Weights of a small GPT-style language model, trained from scratch on English Wikipedia: vocabulary 3042, embeddings untied during training.
Each number is 128 + 32 x the weight over its row's rms, rounded and kept within 0 to 255. Layers, rows and columns count from 0. The size above them is the row's rms in percent of the matrix's.

# layer 10 attention query, 128x192, rms 0.0974, rows 0-31, columns 144-191
size [ 60  60  78 112  92 162 157 142 108  94  90 105 104 100  90  95  76  87  87  83  83  88  84  98  82  93  85  80  84  92  80  78]
[[161 153 169 158 138  96  70  77 136  95 118 113 161 142 152  43 126 100 100 145 190  90 140 164 103 108 149  85  78 116  91 163  96 135 168 106 127 126  84  91 129  71 160 152 147 122 158 104]
 [141 141 153 147 133 125 152 102  94 163 106  98 183 127 131 128  93 126 149 128 182 145 103  57  89 118  96 130  94 166  87 120  96 155 159 100 101 122  86 156  95 144 163 107 209 174  83  83]
 [137  91  91 106 109  86 114 145 140 168 162 126 118 118 103  77 217 134 131 109 160  78  85 166 154  92 135 130 107 109  85 191  84 157 128 163 145  86 111 133 143 152 153 195 116 138 123  77]
 [202 148 181 107  78 124 191 157  97  95 113 169 179 179  68  96  93  95 153 123 138 122 153  91 165  82 135 168 103  86 135 171 188 143 174 147 113 177  68 109 113 153 163 134 123 122 109 172]
 [133  90  90 133 109 126 175 110 147 120  90 143 193 124 109 143  68  84  90 129 157 131 160  51 114 146 186 112 100 111 126 132 159  76 151 135 136 149 160 100 124 135  69  76  65 118  92 117]
 [ 92 119  99 124 180 152  76  71 158 139  99 132 131  50 158 140  66  99  46  93  71 129 134 107  61 156 198  98 134 190 105 117  59  82  86  95 129 101 157 126 101 131  93 127 116 125  89  70]
 [154 126 146 138  96 105 188 199 109 150 165 125 143 185  95 108 178 162 184 177 188 116 105 171 187 107  94 174 136  85 127 134 203 198 109 141 140 115 102 161 141 138 186 183 141 178 156 138]
 [111 113 135 123 166 133  78  55 163 130 146 149 155 124  93 185  57  51  94 172  82 148 146  95 112 174 152  72 102 131 186  71  88  96 129 122 140 106 103  71 159 131 134  90  80  96 113 102]
 [ 94 167 105  95 186 138 189 177 169 195 100 101 101 140 189 194 115 173 118 189 118  80 149 125 171  93 111 101 196 165 142 163 119 102 128  90 154 126 102 163 126  49 110 138 125 107 198 188]
 [111  90  89 118 107  90 126  86 118 115 109 193 149 174  94 112  74 103 156 130 125 164 112 165  78 182 149 112 110 119 141 112 117  93 165 185 170 152 118 137 174  98 129  51 145 106 172 110]
 [129 140 117 157 155 173 131 132 187 132 139 163 108 140 190 151 142 166  93 123  88 141 147 227 134 170  62 102 120 160 100  96 129 105  92  39 139 133  33 187 123 117 164 162 138 102 174 124]
 [145 113 167 114 137 126 135 111 131 133  94 160 129 155 175 123 101 122 133 167 109 135 128  82  98  85 198 108 112 148 112 105 177  96  91  74 163 127  87  78  89 120 136 112 145 175  89 118]
 [122 158 134 115 125  92 114 129 138 124 114 124  51 107 124 144  97 174  98 125 152 128 156 149 107 174  63 100 162 138 152 149 131 131  70 163 140 148 163 159 150  84 119 156 144 173 130 121]
 [131 155  86 111 110 193 191 156 134 108 103 126 112 103 164 129 120 139 108 193 107 147 177 134 140 152  84 152 149 157  98 156 136  92  91 143 165 149 134 211 117 144 111 162 114 154 118 162]
 [110 123  95 143  93  80 131 102 145 121 127 188 179 105 128 106 104 109  67 109 136  95  96 113  99 110  62 130  92 109 117 149  96  69 152 101 129 143 145  75 110 130  77  72 133 131 147 113]
 [115  71  49 152  78  90 105 102  93  79  95 137  92 120  92  74  89 106  82 130 140 150 137 114 115 154 114 132 117 119 124 166  96 151 152 123 117 131 153 153  52 120  91 114  88  83 169  71]
 [154 118  65 157 119 153 120 114  64 184 150 128 144 136 144  78 126 138 173 136  79  96 157 142 159 143 143 139 118 142 105 129 165 118 113 101 112 127 101 174 128 114 103 157  84 126  91 141]
 [137 177 146 137 101  48 106 111  75 127 127 159 124 100  54  78 133 116 135  89 150 119 155  91 109 167  72  90  94 135 124 160 121 106 160 182  71  95 141  69 145 162  74 139  95 201 163 119]
 [116 111 113 117 174 113  68 141  94 116 124 104 126 105  83 107 167 130  90 146 113  77  96 131 124  86 108 134 130 148 194 147 104 109  67 134 126  93 102  76 162  88 130 205 129 135 110 141]
 [190 127 119 119 176 160 122 129 134 159  93 153 171 150 180  92 116 135 170 118 119 107 119 119 118 165 102  90  85 188 135 135 117 127 161 108 142  63 111 141 160 102 152 161 142 130 103 128]
 [103 115 144 126 145  98 191 153 119 112 147 142 153  74 156 131 155  90 178 143 110 178 104 140 143 112  90 111  84 181 120 165 155 147 119 167 168 107  91 159 108 196  92  81  98 121 173  54]
 [106 139 125 165 124 143 171 125 149 133  95 152 162 146  98 127 117 149 127 165  58 124 108  97 155 189 208 142  87  96 152 113  45 105  85 105 118 172 158 132 100 135 134  90 192  81 140 130]
 [151  84 102  90 143 104 156 131 144  97  88 101  79 146  98  97 102 179 126 119 107 132  89  42 189 186 167 152 128 104 146 140 161  72 105 120 160 140  57  90 109 127  68  94 142 154 126 133]
 [129 140 143 131 185 205 159 135 195 167 108 114 115 133 132 208 116 136 131 148  95 142 138 143  86 130 115 119  88 155 148 125 133  99 162 140 117 127 133 133 136 118 182 115 126 130 107 126]
 [150  99 159  91 158 133 101 142 170 197 140  97 105 104 106 163 157 122 100 187  95  92  99  73 132 195 124 121 116 149 161  80  84 185 127 130 136 138 129 103 136 109 100 111 152 160 152 137]
 [127 153 125 153 179 138 158 114 125 101 126 141  94 126 181 159 157 171 123 163 140 119 110 210  81 139  90 131 170 139  81  93  82 108  83 116  77 172 137 192  94  73 142 108  75 100 154 123]
 [108 154 171 152  98 101  92 130 122  48  90 103 106 196 112 172  81 123 189 209 161 159 116 111 116 128 147 149 111  83  91 110 114 145 169 122  82 121 102 123 107 144 164 125 127  74 194 138]
 [114 154 179 146 100 132 128 153 164 173 174 151 169 129  74 133 115  96 142 155  82  56 118 117  82 114 175 111 117 110 169 121 115 156 104 178 121 118 198  99 160 100  94 132 107 119 124 118]
 [151 127  48  81 140 160  77 125 120 141 116 140 125 117 172 150 195  98 138 119 115  46 116 168 165 144 145 169 138 112 138  93 165  88 150  90 104 152  86 115  75 147 136 164 111 164 130 140]
 [128 152 114 159 121 102  79  78 109 109 125 171 115  75 100 120 110 119 126 130 141 166 146 170  90 112 147  66 117 140 123 138  98 137 143 151  72 109 184 138 156 124  96 124  22 113  96 102]
 [190 157 109  62 125 106 161 139 104 141 114 202 151 110 152 190 155 123 107 100 102 107 102 129 128 119 106 154  94 174 163 124 104 125 112 147 152 135 136 134 209 141  93 119 153 112 112  99]
 [170 121 105 133 205 175 167 154 132 138 111 105  91 156 206 133 163 116 117 151  93  90 115 173 133 141 184 112 129 237 116  99 151 111 163  95 171  99  91 121  78  62 161 164 151 172 137 126]]
# layer 10 attention key, 128x192, rms 0.0973, rows 0-31, columns 144-191
size [105  96  79  95  73 106  72 157 103 114 109 102  95 103 104 109  79  90  75  84  83  82  81  83  87  97  95  86  88  84  93  99]
[[ 86 105 152 160 111 151 121  50 131 123  71 144 151  92 130  87 116  85  70 123  81 131 132 115 119 142 167 133 128 157 140  53 113  97 122  98 124 152 111  83  96 205 105  99 161 142  99  90]
 [155  81 124 151 110 133 122  99 135  99  74 134 104 109 173 152  73 114  85 124 101 141 153 106 109 170 169 125 127 150 125  88  73  76  82  63  86 174 173 159 129 189 102 137 135 115  68 148]
 [179 115 140 179 185 193  99 164 131 153 114 137  72  83 107  99 181 121 102  87 111  94  65 133  94 148 180 125 113 101 130 138 116 105 143 151 134  92 121 106 143 101 137 133  53  76 147 151]
 [125 160 158 100  96  72 136 150  97 112 189 143 137 187 100 153 121 133 166 136 111 109 139 146 167 125 143 126 128  50 123 163 140 147 157 123 139  99  90 105 105 166 150  75 165 140 131 143]
 [ 87 121  73 172 177 110 117  82 149 135  80  87 107 112 111 103  73 112 154 106 174 186 111  93  90 139 139  66  93 131 151 106 110  69 135 147 123  79 196 127 148  64 125 174  98 116 104 107]
 [147 173  80 104 188 121 109 149 152 146 150 154  90  58 102 119 141 102 120  79 139  92 121 155 135 140 121  57  75 151 137 134 125  91 142 156 117 106 151 120 164  80 168 171  86  75 107 144]
 [123  97 158 189 115 146 176  94  89  96  54 162 156 138 146 144 129 145 132  69  72 218 155 100 151 132 142 157 101 133 117  95 100 128 183 132  93  92  96  88  57 137  62  82 124  76 109 135]
 [105 130  87 144 213 108 115  55 154 160 170 148 108  88  80 148 129  95 106  98 159  87 117 156 115 121 159  32  91 156 172 116 118 115 141 152  87  86 154 135 156  71 150 160 132 123 127 102]
 [142 126 138 171 101 147 137  83 149  86  93  70 137 112 211 138 132 158 165 151 124 148 148 111 111 174 130 154 191 199 114  79 116  74 106 114 125 122 104 127 164  74 132 130 181 175 114  65]
 [ 98 100 164 180 121 137 135 138 138 129 198 133 147 139  42 121 124 111 122 140 121  97 135 148 114 183 118  97  67  93 160  74 167  95 142 144  64 158  97 132 107 134 140 158 123 126 154 167]
 [123 117 115 143  83 121 158  89 129 115  66 112 141 111 187 162 126 139 124  80 100 170 140 141  98 131 155 143 137 161 119 102  88  67  90 124 109 144  86 129 120 176  87  68 140  96 127  90]
 [141 118 182 154 134 141 138 135  45 154 175 150 130 200  57 138 162 137 129  88 119  94  99 126 135 144 151 144 128 141 116 115 124 171 178 187 105  89 119 100 171 123 148 130 151 124  98 146]
 [113  77  97 119  79  89 159  85 173 136 114 127 148 116 111  83  55 145  87 136 125  92 142 160 144 168 120 151 104 127  99  79 138 127 129 128  95 125 121 121 112 134 100 131 139 213 199 126]
 [138  87 124 141  82  87 166 127 126  95  81 132 143 109 171 137 105 133 164 118 102 167  98 105 148 160 152 162 112 158 140 105 114  46  94  95 163 135 110 106  52 147  86  73 125 108 113 131]
 [124 153 170 106 119 120 145 115 161  96 169 139  91 171  98 123 146  78 184 130 170  88 119 181 113 117 213 148 107  89 103 106  89  92 169 142 159 130  84 103 134 152 156  78 134 148  87 159]
 [148 134 116 121 108 108 120  56 142  95 171 164  81  99  76 147 100 131 153 158 151 132 177 129 137 166 131  97 147 127 159  86 177 112 120 133 133  89 123 107 106  53 159 108  91 149 133  82]
 [149 102 179 139 121 142 151 101 116 101  97 104 140 124 149 172 107 156 133 166 110 126 176 104  63 152 184 197 135 120 106  80 109  87  93 103  96 176  85  97  97 102 100 107 163 135 111 132]
 [ 71 156 151 105 113 124 105 177 154 185 192 123  98 128  44 140 185 115 164 113 115 161 131  84  97 171 112 113  84  89 142  54 146 164 220 150 129 127 100 133 132 196 118 125  72 118 115 123]
 [140 134 189 133 121  65 162 100 150 136 113  89  39 163 123 179 127 135 101 201 148 140 131 134 139 138 101 167 138 111 167 129 104  96  50 101 142 168 107 145  94 153 167 145 134 148 124 150]
 [ 69 175  97 130 137 130  71 162 166 139 152 120 161 119 134 102 108 126 188 103 122 114 112 130 119 158 121 109  72 102  95 106 124 124 212 126 112  69 138 168 124 150 126 126 148  98 159 144]
 [129  72 105 113 121 141  73 147 113 225 119 212 193 111  80 122 136 107 135 109 135 113  86 124 120 101 140 179  57 122 112 134 100 202 124 148 128 104 179 140 184 171 179  80 139 151  85  74]
 [118  79 120 130 151 160 150 117 146 137 187  91 167 108 130 121 171 104 129 133 121 133 101 160 151 113 131 159 135 114  96  89  31 138 137  75  80 116 146 123 126 119 148 173  67  98 133 110]
 [191  42 143 140 190  79 199 106  82 106 134 116 150 187 135 116  66 137 105 130 176 110  79 135 172 165 159 175 100 127 127 128 134 103 172 108 119 172 163 121 138  92 162 124 130 185  94 116]
 [126 141  61 108 137 126 126 154 130 159 108 109 169 136 175  90 150 140 140 122 149  91 107 145 105 101 131 104  78 126 164 139 110 138 141 178 185 123 162 141 136 169 146 154 165 115 113  89]
 [ 74  96 117  87 133 126 137 149 162 154 159  97 128 106 194 122 224 160 119 131 163 116  85 112  93  67 102 157 123 102 148 131 107 150 146 106 105  75 138 106  86 142 162 101 138 114 156 141]
 [151 129  77 131 122 200 121 116 121 136  81  80  82  72 172 159 116 155 127 154 110 113 159 143 107  93 153 120 166 182  85 147  83  87  96 124 115 136 103 177 125 116 113 167 156 156 181  83]
 [199 144 138 115 138 126 217 129 105  93 108 138  60 119 137 204 143 157 170 141 128 140 126  96 110 121 100  94 133 119 107 160 180 137 126 125 152 150  83 114 103  97 131  98 155 152 150 124]
 [ 80 149 144 152 120 143  80 142 146 112 157 123 154 142 128  96 176 109 127 178  82 145  84 177 112 123 130 100 145  89 136 105  93 117 140  87 127 137 154 153  71 146 126 115 125  76 143 199]
 [172  90 138 152 113 130 106 141 123 122 133 111 112  94 109 136 124 150  75  53  77 136 131 126 110 115 163 135 115 126 198 148  32  60 154 149 128 180 140 122 104 124 119 149 129 125 151  95]
 [ 79 161 100  73 131 136 116 158 126 176 183 169 104 122  62  75 182 101 185  79 156 134 150 143  87  66 131 109  92  98 131 111 139 192 178 191 153  63 143 155 184 166  89 142 121  88 137 151]
 [152  98 118 163 126 104  72  93 150  75 106 116  71  92 179 113 100 110 141 151 166 144 154 146 110 121 129 157 153 163 195 110  99  89  31  70 157 131 108 103  91  80 150 108 165 173  89 156]
 [117 133 134 114 144 132 158 209 135 139 168  98 137 152 107  72 160 142 171 147 174 100  77 187 119 137 122 150 158 124  98 136 158 215 152 177  72  96 152 154 200 150 153 148 110 124  62 153]]